Each number is 128 + 24 x the weight over the matrix's rms, rounded and kept within 0 to 255. Layers, rows and columns count from 0. Numbers have three digits each.

# layer 5 MLP up, 384x96, rms 0.0878, rows 121-193, columns 0-95
156140108114128137152067151147123200196142093153152115101137139063104160169091118117147157157142142170149091112139117156110116143142170145108133120075116166042150139126132120087121138121106150159140134090153202133084103112121153164123131124129137125078140107093134104112080115139142132075
134158128142177147125113152129113106162109144118145134128168120134151111147115128128155141132141096143141120101128130111139114138116135127128144110132109164120156129121139132114117101165136108151136156101082142144139103126093110109122113146170134122128093162109133129136124116096140118113
128160132167145211119090153134139135145135118124131104148124115170168137107144144128100162111131069109130119078164163127105143114126121102114163133133151158157108149117148158077154124136068134157111135124152101080138127150120099065129116116114130152134149134153188093166097114119121122118
114142114187110120132111160174131137150104103109159111137158121090139106101130107106138109103120076189083114123098107076101175115126157164091199107138174144118098121149144107110159117125185132140135130145136128159108095070112112115105118102118100105149192104154170146081127135152165116152
144150131132141153092124137095151111130130126145099116164149079146156064105149139122103124123136148140101121136101124155125115108111144138126159140145155139113060113141145132148176114122108093149176189123108138161122118160146096089122113138138157123068122146106138114139122124112076144136
107166097149161121143159136116129094135137165125133143155140111125132107125148176122107127121134148104125141132149120127110108098121123158088142121149139122135108110113146154144123135121144089115125139159126147076139157086140138120140096104122158135111140135154121114162118140139112091084
090119154152184205149133175114107116172140105135164127150101127081168139114163175150117122130128069138135121110108136120146148130123133136107165137116138155149081104134146120156153151156107080116145133191149166096103129108107083165092070114140190179127114125106140073107096080129128101114
107145117122140122111137112091085166158155140191086128126145127095173112128120148126117137124127071127137092114101126140154144125100108142113103147141094093112143129096135143107148115128168104140090144153118147124118149133135107132134131085166145137123151143135152116146114163131103166105
141138066119159145133156138129096164149155132119164153147156125078178060147153140144151080131104130165121141087152093105142155153115137139151159126122133132094128176116111099145113112140115138152154155107082137137111106107092116099084121089112119105150143129136149154128118130137100104136
090169122153070095144145159171143149136195112112129112127113141125144142168178135111129097107156157133144123144107132135164091143119120129097124161122158148138128123104107115094099135133140152128130141144075093109143103171120178122074090127144121123089140157081143134127123146077076104158
102171129156147150140118164113121154137139137149104132135162098120158104129143151111147116137141117125153102120130126107139134136162106158130122134119141106112132119112119139116148129115126148145139171111116141125108114138114131117130102121130124146106133143142156117131094132106097130089
105133109118127154143124142097115157130109097141115142168129129120179167163130105152119114114138090126139116129115114122141113112138143132120102147104126136133124081168155153128165120116091118115108167159112142130088182126130133124102061103153134084127076111129150101109120136099115125126
122152154116167075071137182150132124187140135182133098114153120114136121145166177149150135160160133127108076126061146139124097086123134109136122120054148160092167102154074149136094152153109092227174147063094116131092103113079134094109081049151112165073102132109184107156109175112092171126
105168129115156121076119175072122140171130151178124138147138095112139118138146169109165096207170129105120119127094120130169071106133139123157183154076160181088137140120104138123090118119120078170123152113122113099087115102098177112105096079134143133073100140091168065142115152110119144086
085151121107178123110091110082117152109154116124116138171150154121149095151140108112109161152117163092092129115121131125141117139144103169123151112135179155141097092142134144133161122168157094213121185055092138129084141150132101117120077166139116131117100135146125155112131133140094121129
085122148106158172122147161142147102113134145141109085140100110132098164149128122136114123150166131158105088109119136150149106107126161146129150139136167133123129126059092118094124113123129134192136119122124133174084123135126078177162122126172128160090158129090132120116132099110115136129
129158108099133158147119131157142137148131122149125103171121121097157104158117148142174136108154133128122135116137114123209131117140074155104136094123149128121126120122086124112112132096136124134116182121113121104100091133129164156117114102138133103082138157133167123094117120087094178145
118134171123127129137130127139166171167153128116126163114194096115169103161178158150102130128141137158180173091102086113121078136166126174115195122118105091125126102169178132099136085168086140110074200122083112138108114125099102174101115125125152144116112150094192160112075115154135115075
089141095111137121117096131172134118117149131098148152148134134115167159142104086132142128200155159128145101164112104140104117089118142102128134127151158157137105117143143131110181110120116128144141195136130159151110123111102151110101087095112136127135100136143146116079139121096115123101
131121120139104166090177192167130155115156084146125140108135150105167107142163109115159142116115126098110129136131120128150135120200113128113177067099140136099205125136152076130133123092133152144138150116068094104131128153128150181089052130142124143107128150131175078077108083080129122138
102160137129147136104114151119132146167131120158135118133151132130164123130128145118136112131141124117147117096117118128158106148142106169135147110114128141126135117119119123121148107145133122141151150122116109141117096120097107125129111105139125142104107145129159124140088149120093115100
129126122090116140149164132116156097124122118165147117095108125112141161197118157140125124167137144147131108086093131128161117137095127160116117151136163144096131143170147109128081107161108118155148129140072111144115132093144148109155104131100133119150124147095131108151110188094081134112
139153137108123153136134115141155119115139113136147153121102129100139138124113113154134101155143146119115166094125117144115143132141120101152167111123164138142116122151126113113135076170129140145123134121110096149126134105115123114114136143107132140122165141098100118161121152167137100124
121141161142113137105161132089110137167103111144113103095152134103128097145093159131175128146163120181168126121128141138143094146143140134140173128116134129143120155105126097099105087133169113105136134138141109115143103116101129111131126102107135117110104112084125099142120170150130122075
104123152129166164145109131101172174142095159133106140131149141082154089167092139107148101182151129132150085118082127136111126124152111090113102109113180150147098135141159100145126122112155119137124180103123125118123103099114146100100111123118121131074100147157142131142122123133125114129
115112125175178111084138131146108109161139119137136126122104137095159174135118140122147063137121105130124078098080085165166124139127111139089148164104138125147126087118125129143137108103125101143096146111146150120162108109104108150148113118143100148100151151142122070151136115132140104160
133134120138129137126136138152103105118122130119132115128135138115127092124123136141134123159148129122167145083102139092136106162143127112146102124102128155110124112158105114083112122095135153127162144118116150128101099114100162151123113157164150162081114130114126154132123138145098114141
118156184141149156100112156104134136172103118151103110153146136134138110130162144168127104153144094130127135106087118090142128144140106091143167119089160142151125165123109152149100138176097113148124153118105090105127152102113097129146084043143198127116130111146133089137115146147122121108
125126158156184133133161147111106119122141118126120144145150132098140102117139132123132100158168100127146128127105105133101138154169071145161141131134118084064113157124127091146151124148104106154117135146127128112142136112113143104136116102160117124118144139094132128090113082123123155131
134132149117117134138135157138146113160146104093132110103116151096147116140134135110101149095130085126117127136116138122109107137126160145172161117095119114097166128129160178097125132080130170111114147087113095151158135115128150133093074126135196153144092129122139189125104191111106089141
091133115159105181128162130107136122129143141156098154116151057115137160103147133079117120173138147122124135116103137093092099119121141142125133144126161102131140129163135124115141124116108159099142138168154131119129153110094102109063144129152128125163105137157148148106116118139104130111
128192088084123108071136127131104098161177103162120175152117119123126114156143112119098123146147135070141120102146107147166142117114087129105107144157139146090137169161133146129147155098164141122116152088112103081120133157123149130154111144162182139134132121111135133156107109116088128118
089166094105131170156147160124128103162143183100149161090161101131109105114152149124140127119129087096142144114135142111141099089135167162119172123096136134117162110144139117133105097104171135128127103113125119095174142102135123151103110097128123132155108130095121107146123145098119140102
117137129118160128113106156136147099145113146178181118128141105095144102121204153132156128122097107106120150130137122146132128094151172153106143134148133116135139118148120132098127127147132130122098113114136100135125125096117112154165117122132085112132101141108118079137114118146137127082
097166141146146132130111162112146149145135132168126123141151116119168103149125135120153115136145128119145109103116121108145122126146112144131145129111155128123141122109112149114151115138129133143153149110122102124127118127106123120136115138126141146088142144142160109137090134105103119105
143150147113167136112121141118145101138111129164145159155152150087126108100119154157171126132129131138146163122119077109132119148151128146116121116157161140093157123087177147122119096145112143134124115128157113146103113115154134103116138069081085116128156138111129129139125128109117133109
127153149128184153143134137123126119106139131089126107133102125143178157133132134093152077162128131175139104121098162115125113140138117109120123150121160132146091118186145125120126075145120133113142157123149120131115072101115115119139110088089106134093122160131138121166124118121110157146
125178176152124150139168131084155167132125117101121137130147145114141129126187134153118101121126123093103165114079087126077099135133152140108174129098089105151128180126152153111104130186140103132153114140136119147120132106148089121130095092142197103113102132148201105106077135122099096120
116147163164118132161075137126118094128135142156164097113118116152120109107103127118165150143125154105113118142137127118107118104137114118087149129128179168152076145109151144104120124129109156158122162115137141101108126094123163125142126166142134092106160118181108108163113112122131120092
107139146117115144171169130134128144106164103157122130111187132123152129162116116156121119102190166134175140113075133138117092129163091148130151133072146137135141153120171108121162141098124149192087147088113102152097110139137095131098108106124157128077100146144130150123070127103109134122
113157195116167114102151119080159124146125095151138131118128127115165126157146126176111134090161132109145135102117100161117110154156139131129142125110157123092171139149185132097133129148068073169122191138052088142104130096068141094155107125159168107121112137068128144094107140102093114146
146157123142158098144092128138131136125077128128162096156123160112121120125149111130132134149149134153116113100118126114103171116125128168117125130123113121112124144118127143104138128095123140167095137095130111145120174121106139125103116095153160091126160090129133119144119140132130145106
104146167128132138142150167105123112149112149127122102166170101116145131136148170137123109118129102117179108101103130120099103151122099142171148100106152113142137085119124148133150131171142091143142141113106135129145133141114122156123090104159147149133108139131181086102076125099114120115
124129126143169131145158118147086126126103157141122105111107092128171131159107101110151118122187137131074104121101143099115190133163125118115119141101182131136106169120097156120120101088174092137136152104122122168121099090115173109110106114128149073075202114145148109130127167126135120093
132145108123125130095145171163131106136150128124151129122164096141143083107181120147159136137099091143107115102134089162148094083154129134164092166156112102141120108137096140099188123110092142168112166120160108115155127121105112142102134122136109109120139154156121130101122124126111123136
059180118084157104107176164116131138118166131136171126134159183117130178166090121110121086128125130130141066156126126095158145138174109094107118142142107129118157149125192126149100131098099120139120109133078104181062105124142162141103102126129119085114177170120157147130095141110124104099
121179156124115182109118143084123107137154150117141142143163171130155163142149105125125114097146054156116148146100081135157134139128117112135119144106167076162128121152192125114110115167131076116119105107068142116052151089115137122106105116172179089122147122089129185129118156103119106142
086108148151133132172150139141118128129103168145139128171156114126122070145145170109134108138136086144097158091103075147149134149158077140119125110109146104161140110081107098143162153104142157158178145106131112138142121079101137121145101113126113114120144143116127111125114114107115135106
141130144129131124123107135111123101121118121135103125142130105123126129113132127129137141140115134137105124124127121134137133144133127139132119123133130148121139134136145126131144133119134117131095134131138150146115138142131147110132120114113117124116144124125134147125127152131136112106
109135116114193191151083150077138145125141134139137110150148123121194115133097109145185120127169091094102097089139140152159096117122050098139129107080159179113143160086146153098153140090123116117185117114097069142144103090120115122157088085171169127111121158130155123135106176133118164132
143137122167142100076075132107175136107125118170145163125126170110165129122142166173116117136173118146168104101116112064112147122162087095126132135095175117111178161117127087108127157137075103101108159135145098118158130138146129121164116102162173156114164158094156126132117099104129142140
100167158152126150118148130096124145130101151145130087098138152115152088166151136125158138097149100149142112123128112111167124136142125138122140112115184151137123118127119109117136125145131129146127189115090111140097130130062116134137078121128129145120124148124173098114100117109082128125
147159129116116180125173120123117117140165103114157131117126125108153140187100123131126066149146158155143113118085098144116119125139151143143126109128143102087155087106090147097117128126092090110104147119128155146126108148118146140110123143124118119116122139098156104145109136094119135159
131140094184134132084159182136131157157102113157119092123121133110149154117111109134154137092136158094132128162135185089187089101121096126112195160127118147162147157067110124108149110136120161172085156123102136111069038109126096170133097087152147087140113098142173121124115089092112146137
136138169103149122129150145096123119141092156122144131188125143109109134122108185112130134140120105133080095089110107119104127147151193126111138100089160171056132134140170101144137113154175103176145155087129172121148139111142115115124090119134151147141113122101146117158134129146098103079
139174162127113107122094158131149104114155119116097075120143115107113147114155056142147098113104122135124166146164146118128116157133136148120110132128137124146104113122142110145175145105124168124113132146136126107098110116120139111157093110155154101131104130114136105108114127089140120143
117175169161134140111143140168131120133148153131126140126117127103149121099091142152103097141118097169134139144149143111106156154131148107124174171146120082108119122112135163076094133128152188131104115117104082115121104120126117115143133117127137139093158144164132149170107122090125161085
132135110095115144091134153135147123166115169089179121126122155077170139122127111117139120177103115163146087128129153156099140088129135162125127137175130160088135107119159133131140127103171124113150144113125135108153128125089096142096108129118127149155163129108128091130126108101117158093
085141132139195143105137156147098151140140110135124117135121152078161123130141144136139097144126175102138110132102115134155118181112133141137138151131124099118135165134076094062121139124167154156126123116092146117119135132127093111139099112118138140113114163143144132140112151092103113106
157144139176115148122117165145152130169135145159081147107134127081114073119152139164133108094130138099113141108142119148166134159089128145112093075114122134073120107137118139075122085119147156150151125082100092151130071099148154157134139107119134110103124138161135096156115123124125148113
139154148112135141122154147120105117140146111156112134131112120117159105130144118134131099127141127140134135120125124134121154112137137145103106122103108136103160126135111135089133144145121117150135142112110101120110115127105131115110114146155138117102139154108133149123134133126131142128
110129146134122156128134135143109156135108129132123127134109140116136124152130142127141129137126122145161152129127135117146123128135138125117121111116115136108125135100112140112126122138141108158115125117135095139133115099125114134121130120164161094115098144127134092135138132119136107120
138155140122108164179096162079161127131160129144144114161145103146145126138146164137088148153139099110145123079159098143145119111152120106147147135103118155115102080136184128106120110187115143108121177117127130116114128100138079110128124126097147170113128159127160121107090116114118143125
120145112127148143124108141129098116130119132138110106129130147131129141137133142120125134146142124136125141109122119124129137121133120150100123124110124139139107143123137124115133149114141116132121133114137138129135132121116142120104121121133137133124128154129135106128115141111121114116
129170122137159174133114109118144084158135155166163127108130118130123095168136091123142119126182113115104123116153140130190100128100103203125121095146145139119161124102136136133107127111165131133132137121127097099121094098168143133113058123162149130125165144160116110150115140109109101103
105141113120087137149091138159145134150151122164140073115158138126125115153125127134154151106133122111165097116116129114130158076178130160146140167106166101115128114150168153128141116121072169100095113104114129146124132130158100114103120129152080127139152146139121103105101119115131169122
082122104125170125095140161152128104117119151142140118170120091069157119123119134113146103129133113121114173146162095127174165098148137141173196134128130173161121174101095127119143138158141144113126148095104151127109105088112116140105137124125081111132167097145141113141102140111143105099
125117131155152177104106179181143078176146140095153129144106111127134088109162159114117119113145122170118172098116103138111083081118111136142137108151110153140109136117152107144135149164148115160118159095145132106146138122124073138149093122149136141157145113135142102121108133120075107113
096175131147177157067101153113104129167155101162120111112153115116136158120107100130136135154123112124159117143093109139106158148132137115139122129140116142118166151131143123133161125099132126145177131103153142131107083149091163128122090138138112136093126127095141133099070145119106144136
172139160122150155134157112150141111088108112135131110158108106112121113148095134168128143154108132126115127117090130121144120087152167141113121135136109124118133154141182158142138058112112148177123175143123086148103109103135114107148098113140123128069101124111133103159110108164115107128
079150115100118134111147151153143163143146142156104146131104173109127124162140142100172140168162127080166106131086100191160097121148109146154108139104163178092119126141144073110150143107124090152114118155115118110112173091099124127087080133128120135101157142132134126115116121071120120112
126152118109156193104161134099127126124141124136115132143164123111168160173129180178108163126162096129181150109109129127153117136117124158160136150121137141123102108107106096109090121117147131128109202142141120074106108152089107106149112111132148125065146147102171151132112100080136115116
103145138165086116141112130123160097162173136132111114103167119117141116132110132088137131123131100151139140107081152164105106143136139150064101150073118163152139141157135161090144092093121146125148130114134111095148105136096163163113152112145110115095141147111136163110106155141113100140
# layer 5 MLP down (transposed), 384x96, rms 0.0626, rows 121-192, columns 0-95
148096136126112117122104179165075163128140068163090136114150146185096137146145127123127115142124140143101114108171093137150124092167102091100192149122099119097106096125126123142094145170123163145172069145170123154107182169116103145140106127130127088112112122107123158129104087162128114125
131107100145127112134108169143132131109134136127131137121108142115144119133136138134114134128120129094133108138131115138127132149101134112148144143141154142133127144140122137140127118141145130118123118125147133121124121127141106125129148116127126099118147108131124139138079105126125151107
144144153166115063137163087145085157122138164125143158111117118091129109126119155125131102101163117111104122170151157157180138116124123148149114100092099129146173102120117120146091136138090151133111107117124132150059134139135114118133143149196100122146131104126107134081122134156151125156
125144143061130123132127104067119117110149120161084110111111142144130127150143142161122133123140202051156142108146177212163053153117130088177029176061112151168168103116079180174084133112032122103132137118119104146143132191159131145140109184126152164138064130095101110193124128082100162084
112138149120128134152093099169136118177112120080159092107119117130116145144148113121146159140114132147130097128137141143133161142109117105128105135164128113098120137138138132110145149111129146134153075097099120143142099136108104109096136114159134111180122136146166137085104119132123131144
108100130103114122095118117133129143151135108120163123126109147144087155147100099126155159113104109135114143161146128153108136155131125114122136137122137144108146132090090123121158130123148131148136162109147123173134110148136130147101126137128112139141124104128158122115084107151117109124
110126109165152118108139142153143122192165125119127083155123143107151114133183121128119113134154183135119097165132141165151107109086152139156103137117141115165106148106078133079123087141084157129084104117128149152112128099132099137140128146130135118118109126140109118129124170143103054134
126121152140165131114123158149129132131127096116124170112083109141129119125109129159185163125119094108095088151149119144081133144111114117111120133148133155165107152118110133131127167143168119135126087143125140133129106154114114131136140117129130124131133155120112106110111100134143101147
122130123122138093091162081124106149152119048124119128105135105163124134189104147149092159150110097138094109113175134114114091126174141127122080128172115155119128140132103154128167164147155090108139120125111154129107165125119097111103147065160098124126118110140152155108159162159130195133
145143155105155141102153141156101114133145119100124131131103094107128145113134100116124110172140139134143123141120105156141125144117132100126101129136104120155141130135138133111144134138154153145105124163132129139153091091132109105124114123138153124118132095129101122109110141104121139177
084196132159175145126136199105134138163147156143102125142159105111163091154158159125151112165149118128135120113121100086124116122153102144134140133108171126119141116103116141083141096127127127167134185114125123122122109123115127107126082099122139133091132136113137114155065119100108136077
110107163097123092134130130137146117185149155158121078106141116157102119095143105123130126097126139113127115106105121112116125102120102111129150105116120117136113113143100132132119118161135141143132087148107145154120139096136152131143176133129159157139139110169136112157118126136107138156
155125119085095139174100157081089167136048142126142152156123087146021137108146197113145205118123104153085144169144105148143151118105075085150165126111091129163125104156120104156064128172075099180145170101109137127116105115158146132089098139115174132118135171095127087138244150115129121106
137163129095136123108087153089139151123129120120121141206147079110097133114130174132150152149165137124132130156137110122161114155115093128129138112085118124128121138125089156150102119121091073160135186117130118134087101091166166130108113095098144134075116143156132103216203153114087112077
135120124133154154140151106172127074113114102153100155080086093140144096136121129117136171167122079155185108177156136084126148130143113107156111128136080138078147146097082136126124122108160155074165065182147105196111105118099100139143113135141152157122128118127172152085123143130163179112
177106106119104088128127079108134169186118109130149180120111129127115131143112113146125159131082121134129127148142160131118110154152127099144155123127089168143111129162131154109129115111091168133110123147110120142131115103118142117089141152110130119148127130108122147156097137133129101101
124148123121128137092114153135149110141150110136140114136125134124097126123104136124150141151105115109112112140147134125124162121108124119108112153117116119134118135121126130107146143136110134126139151108150157143105138140147141145104111122137166115152125103146109133114057136147128165127
081154130188139119132168125131105138123110089073083180108144113149135137137073168172090128079042139176092086078148156137096107148139118150170141167135101195110148136182158101107110129094139148103113157122172159105172086128143125141102122145121130129123039116145131153125105126179156113105
130119105136119114143149155145133118133124165167139094116160124087125128128131157115147154136063116080124145120109123118153131159110112134132123135121090079131131143116154129145127124220109126078137103151115081124128113128128093136128141149144131104156136151126138135125096113123148171143
145137180100150137110128146117113166106108111106152172094161106139076135145168104146136163142151101111109120132136150144100113128135143110098174079072082111113153127131160062134098133130156120119120131150105114111124094145110141172163136101126161106116101157160122173137145060156120164143
088220120130158166107134187105141126178141161154145114134156133119171104145139187124159097141166121103152115090095094112150097131132106176129155121101181124118143126114120147072141082145122115176154195106123112128120095110103118126115078102133152130097123151102162101143018158114105108082
150121134129139132104131165115098157162126158095106116105086115117132122134122115140150133091140110122134138143110153124108135144137127138099114110117102107120154088162116127127115153118109101132113135149115141121171110154129125147148166142170161133109123120126105148111168130105107149140
142095141142163113143135137146085107171129137131105083107170103154132115133146148127075138127139109136140139160146126122141095121132120156127104147153075140115120141121148132142130149074146117094118151131123134114143126140142159147106132095129109133142095124149168149101127103066125139133
159118179139120128123124159172102089072116133100128096120139097163159149114133136103108101121136130137088134159156123133109118094137133150125110101058105143142133086165113144166131158089128140136173142149101187114141109121111157119186122147138118085126089150117126120135121118121183121158
136122136132113113142138124169095087159125162157119111118124139089131148107111130126114124152146115156106142119139129151134130113138118162110123129145081114170118159147179132139111161108120155137147099125115121103113188123145113133128120143052086140119137117112116146105109063121148174177
140125090091074117118128118110135164092165125109102082103146123168139085132126096176123149141075126124099160144142174087112125107146157082195127106132123125112126148093127111154126124142132167141173142136131127110102161169130157124080116171107145131138111152102150167107127147155103107114
121126137141122102105098142123121143154158119134110114146123106157139140120139129124138103113093114133116106140154124136128137123090147128119165133158133127117133109098144115134139106144139150139103105130175147102145168155154118149121127127163127107144097135149112119111056141129111147105
109119093137145126135148115124141099172143121098136095121135122091110147121107119131125200122115172129105114117157130099161143147130142166162112150138095105156133098137083160106128147108119122146144137157124124114133081113138141096124164107153126148116105159157104113121075158125106123117
097136079125106135110164111156147136124137117130134144100115126138127151105139145129142173111113163121123133126119134133134128121118163104096108139162122117145138151157109145116139134127145127131123111117164116128106135104123093134130131130123146144129123099128100141124088182115136095121
137108095106130151083120096110122153142156140131107124171127115112105146106136140127152111101126131127140123094132120129143166107126131176122128134184125128136136072154109148117129141137134133127126082121145154117108163107095104127115156129145115107130145130156126123179117110185144106076
192100118074152109126138133115159120120100158141171133109120166169143075107124118144141152103092092142117135106179141177164165123131105135138116121150122135126123126122120091115099129146132102142071124071102118138146075132145162154154092114145164104130173130144110126146097125139130123142
122110146161070132120149118150151114164115152089168113188115147105112093159112135127135124095136098152133122158122130148132159083115126109132110099163095143142110110117122140132104130152178136121089076126122174168141127164138132119142143126141102124154099131136123101117106126144128152110
117092129133099121092117121130124117109097066098170059161130152124118150133114144132148118094082140163113132125118123125141122136173039128105125142158135139129111137118107128116118167147140192152127158139110096154126147177100141125161187146119103115100141127167148115196118112134128089112
110086149139105115125137074150142136088116152100126099126101141147157138085072116135137121130136192164128150143100145087101102132116102118147116103115136132138137142104136112136078152123188165149159187134115140134136149164107157116097176154137120139083160105145107141149116131098102125165
093195130147151145126125186113130133167146146160126133133166133125174098156143164118146110137153126110140109102109092098140117125159105152119133133124177112105131120111113155079146082156130140169144187106128124121119104100105123116124102098135140118094134142122155109148030127108106121083
103088110143117121147136120140096142137145114091114128098083117151127127155121131095080130116088089113112081130142128137106145110132143117125136144132110100156114118184104129159133189095169101095180163121092102114157169136124122118136124165196138175117124131152135108128144136120151146154
144122111119102113087113162119128131148144098149135107089127126144115153128155138125127140135144117102106156112165130148069151126105119170115106130118071138109127132088138146117145127157087120122123123120140144169160206106152120167131105174154090113137103125077152143147095174093106111128
090117125179126133113121139126107157149128191109147115140133094134124133107123121143130133119106144143130088133139125132134150118124094142190089134136104084111152160108126158133132112103134144146098136145146137134116120157138128146124128143104161122113101120116129132138086101142111118122
140098166060166145081147076116100128138112098126110128118127113109153128135132108111093133129139110122182137109127107151139118125113164154179129136073108080110163103106145139154079153127105137116125117141133127162173118133174137126159145133165124179113127154106141165071114115108109129199
082123138122107152157130112130131093092134116143128105080133100142132102153111158124105129095190152139133133117124161149100088131114133103128146113102156153105113156144165146107167161066137167141092108100104101181123134112140145135151172095113145173100114108128118146174077096149141159151
075130151100145114118151161117137135115131119086084130123102166133106142125106146115104152099158082144207125098114164102179154141126102150137103151120140108156151114139161147103122139127145104149141124159137155125158133104107104115144155148143139114157130103129108098090106150078111113156
127096166133128120095162106112123112131134113119068172102130152132126133112104114141113111120138081130178136145128106161131080145150150147127155125158138145139118114140125173145145139158117130104171124125112110159121098105124088103171158162096110175143123129102150147087145116146104092125
104166165164104130120133156130116148137126128119144129132118124116165114127160174137132095152113118114159117129139139142122101127127110143144134143123166108100146117109107149129128107138115102177145126127135122152129112142150092147133100123127107127149123092113150108118041139113127107099
142129164110115108109102138096165128110131121098142115123129112090132135122144155117086111142098170134193143126147124114101062114152121169138110162133089127121156094139153111119150132125085155126126116130122153119120175170126147108153168178123103160173087140105129120143118105096107127132
103116129109133129162131098139129165088110165086132102116094106117122149104051159113119166123134148138113119167130156077105166141131135106094121112067168127122114153113183143152051136148183097096156128139100137127127102123141146135121187163149139160117151133115144131125113141100152113159
138155128178190124123148128104133119100144153122090107149158145160077131113109100124152122102134132147131092118095170145106109186146108105089146208121113155140109127135153168102141149122133136130064089109146082073106110152124147155167127132114134133136099122135148079120116114137127143109
114179101066107093082158060149113151125153143124133081117112138169113147114115103138140124142130134123152161136110148120141118106141162084086172139119159163137149140076099125135122125143141104170140151166145111110114190120147170123112159122098112110155087124141105160138116131139069080134
141130154122106126110145120162102125086132134145127097146155095136166127089102077154156136104098114107089142133118140155085113143099151077110149128146090120129134099141138095201156139127110100169158145150143162122111102140156168138137139153168114116087136124121126093089079175184175104143
115120112124117143125150117156133162143143132128149145114120145132134127123126131115110128112138123114145122140126132113115131122129127123119135131122131108128121131110102127133124128143124145125155114116125109117136115110139096148119145140144131129139112131133126114133129097125117141161
148153113101156122161162137147154129152118115133137110127089087124113143104166079165156158089139110094119116137131136095166097117098095120087173139106150161157139138163144073128134150149112109088098095156116110148163113074159133148122098106178159107088102128166148127136117165145129126141
103146135161125137134156085135095130104112055122101148160129104108083168118149111144137154123144090146116137137129103154103092133174128076140163124160114130114122115129136146154139184103093129093106118163172075114144149103154082109201134106098125212142116116170165142149111099091156122134
079199110149106139113160189101133155142132113118140133108131123113139129182144158117160116129139110106113116127125125111153133112136128132115166131104172124113116128133133108112144143110120125157139187106080147104113107145097110152123095135143100126130114134139150125116122061123095139120
119058106133124096138113154140114104128140144120109123161128133136132160151111130124168178128107132138143164135148153126132106123109166153163097127130099105131140108104132101133134127139130153118113120114141126141125108090148127109097114099172148139119121134144122148121106120124126128157
090182165109076123135098171136135119178109144128073180121163138102156147179151078095129112099131149102059121110116115100180065134075156115124165103144143144111148143161134149116138112113113098112101108134165157134130135114150105136138139139131153115170125116087127074140130110149157116157
153133114127142123124106182174125144104149105173122137116116121116143146117137152110091138136135146133129153137134115131107099146107102107134163134143099108139123114116105155123114153124112126122110097118159058170104141148144127113114139131129151115142124157142157127081116102115142119117
123100111110133164133122105126128150166131165135148186134108132168124093135139175090094109120127108115138084136093105135157158072135148104140135133135137128091172122152120137127104127189121068149157110134125153108150141113158113131106166143117095155115151115130110139135120104156109128120
151110084145107126143113101098099131122117127135124153121134142148090136104186100167123113091127140097089113148144118190188098125118102136105120113096125151129136109133142128179174136093134100139141164110170167125123160095134107124160134119126134149162106134108124100077123140183112092187
139106115144066143102123142108134113101098128129114093139153116160093111106091187098119139057150142168111161111123145146131115143106103079123124122112105085147150123139105133130138134147089148133174129172134094143110100157123175093171168142150150059179110145169117157169126140171089140144
157118142124114131118149162099089135149104101129120187124151120115127123093128141168145128144168138135095125125143109147101103142161109119143134130144122119114124125110141103115148144133174112118152117111136151122126129138122141136132123104140126146159135135126133136113064119133111089108
132114112122117110179133168125132145140159121104134128115118184134133142136128098129131145139113117130123075115095118133128144099139098133106125147189146161149057159142125118136086138119096098110102101117140112127110148144130139120144139164154137104110183129091113120148148128120126162142
095135142137153122142119139121156125126130155130138117136120120129119145117116139140153157108145112145124107130150121117130108130131140126109127119153141134122110120132135121124120113114146113152108113141124120131143127142139126122135137118121142124148147086142140115118055140132113129145
117116126149144097128127158122153102118149135123135135116122103143130126129122092131121129153127133119097095134149120131111132135117120115149145153142144114154127103146145115145120127107138132116142127136139136120120137154137132123136129130107092142129158136134132133125058147131109142129
086115119121086131116154124134122110093106121127153143156089134137140139116142142125107095136127111142100117158131175175142113136169144107105176113130108145128152105079134111136150150103113157112123108129121108132118100125139133127147136144146116135125121133145132129162096133151145102162
133097144137131138132141133120166132154158146122148153138118109126135119132109129122132126134111132119124106148130103136131116153131131100150142127128147103128123126136140121111120082125128128145125132153119117105127121153148114132136150139120136124128110106147135117126061119135118143124
126089124122135161139124116136157122155124117104130148087086113100120117139099130144159128122089145139101122123158113115107132109131135141119148131104139111144105140124129117153138164163156120137129108160126114166150165128131164144137141150157120124135109103129108080106081145138147118112
131114128131125111095115130100102122112133120133117189151128128124133127138149127125112115123118137127129120153158167150151140159071114105129116129128126117116142114110134161120132153130156125156136166101131110136093142144137115094131115134127157127138087105121114163150099121114153066132
136103163145089115122107117114108160129133110124158112107126114144158124146115120132094155098125180107106139111093135152130075125108137106123116104102098101121185113163131165123128139085134099185163116095132119138159138166148133127127150135142128104147107153121124126131113108133119143143
091121150142091102117121151142124180121128159125133137140117137124148161137104091124166128127111159146097095146118150121141147160109142081133170159159130048146135145131123162095089147109087149111120129132122097113108091136125144108118149151134081111110150142109122147149102127147132116123
143170135131155125090160155128117131126127121122147142155132119159117143134135115131149155129137106100132139159083126120130141131148125111118166140105131100108141099135099133103152119113156110149146127144131134124125147151121157121131117133117113103122126087125149127116067154108093103093
147091154130138097124127111152139126180105100125105104075121134145114140130159070137036155150141107097154134127127108101102127136134109127109128141131138081094136132126135143156125137124196152115147175105089147139153129106127191145096167123137124179156121133129121123072153115100149122139
174125129085134081154151163144139138147108122094153155123114177115132120133106144107101157141122117077109139152129103158134160132132158133137135083116091089162154149125166106105118126145118133136127132173121106090136153131101117139181123150074091142128094139130115130119092181145120107103
156113085130127173073136136083138122098132120106124142171153168150127178102159150121141141154119104112135129120148140136103106141138138126139101130140099136128127117111107136124133139161140120126130151120156131103101123124100141097118116118129130172120132128143131160135065115124153127090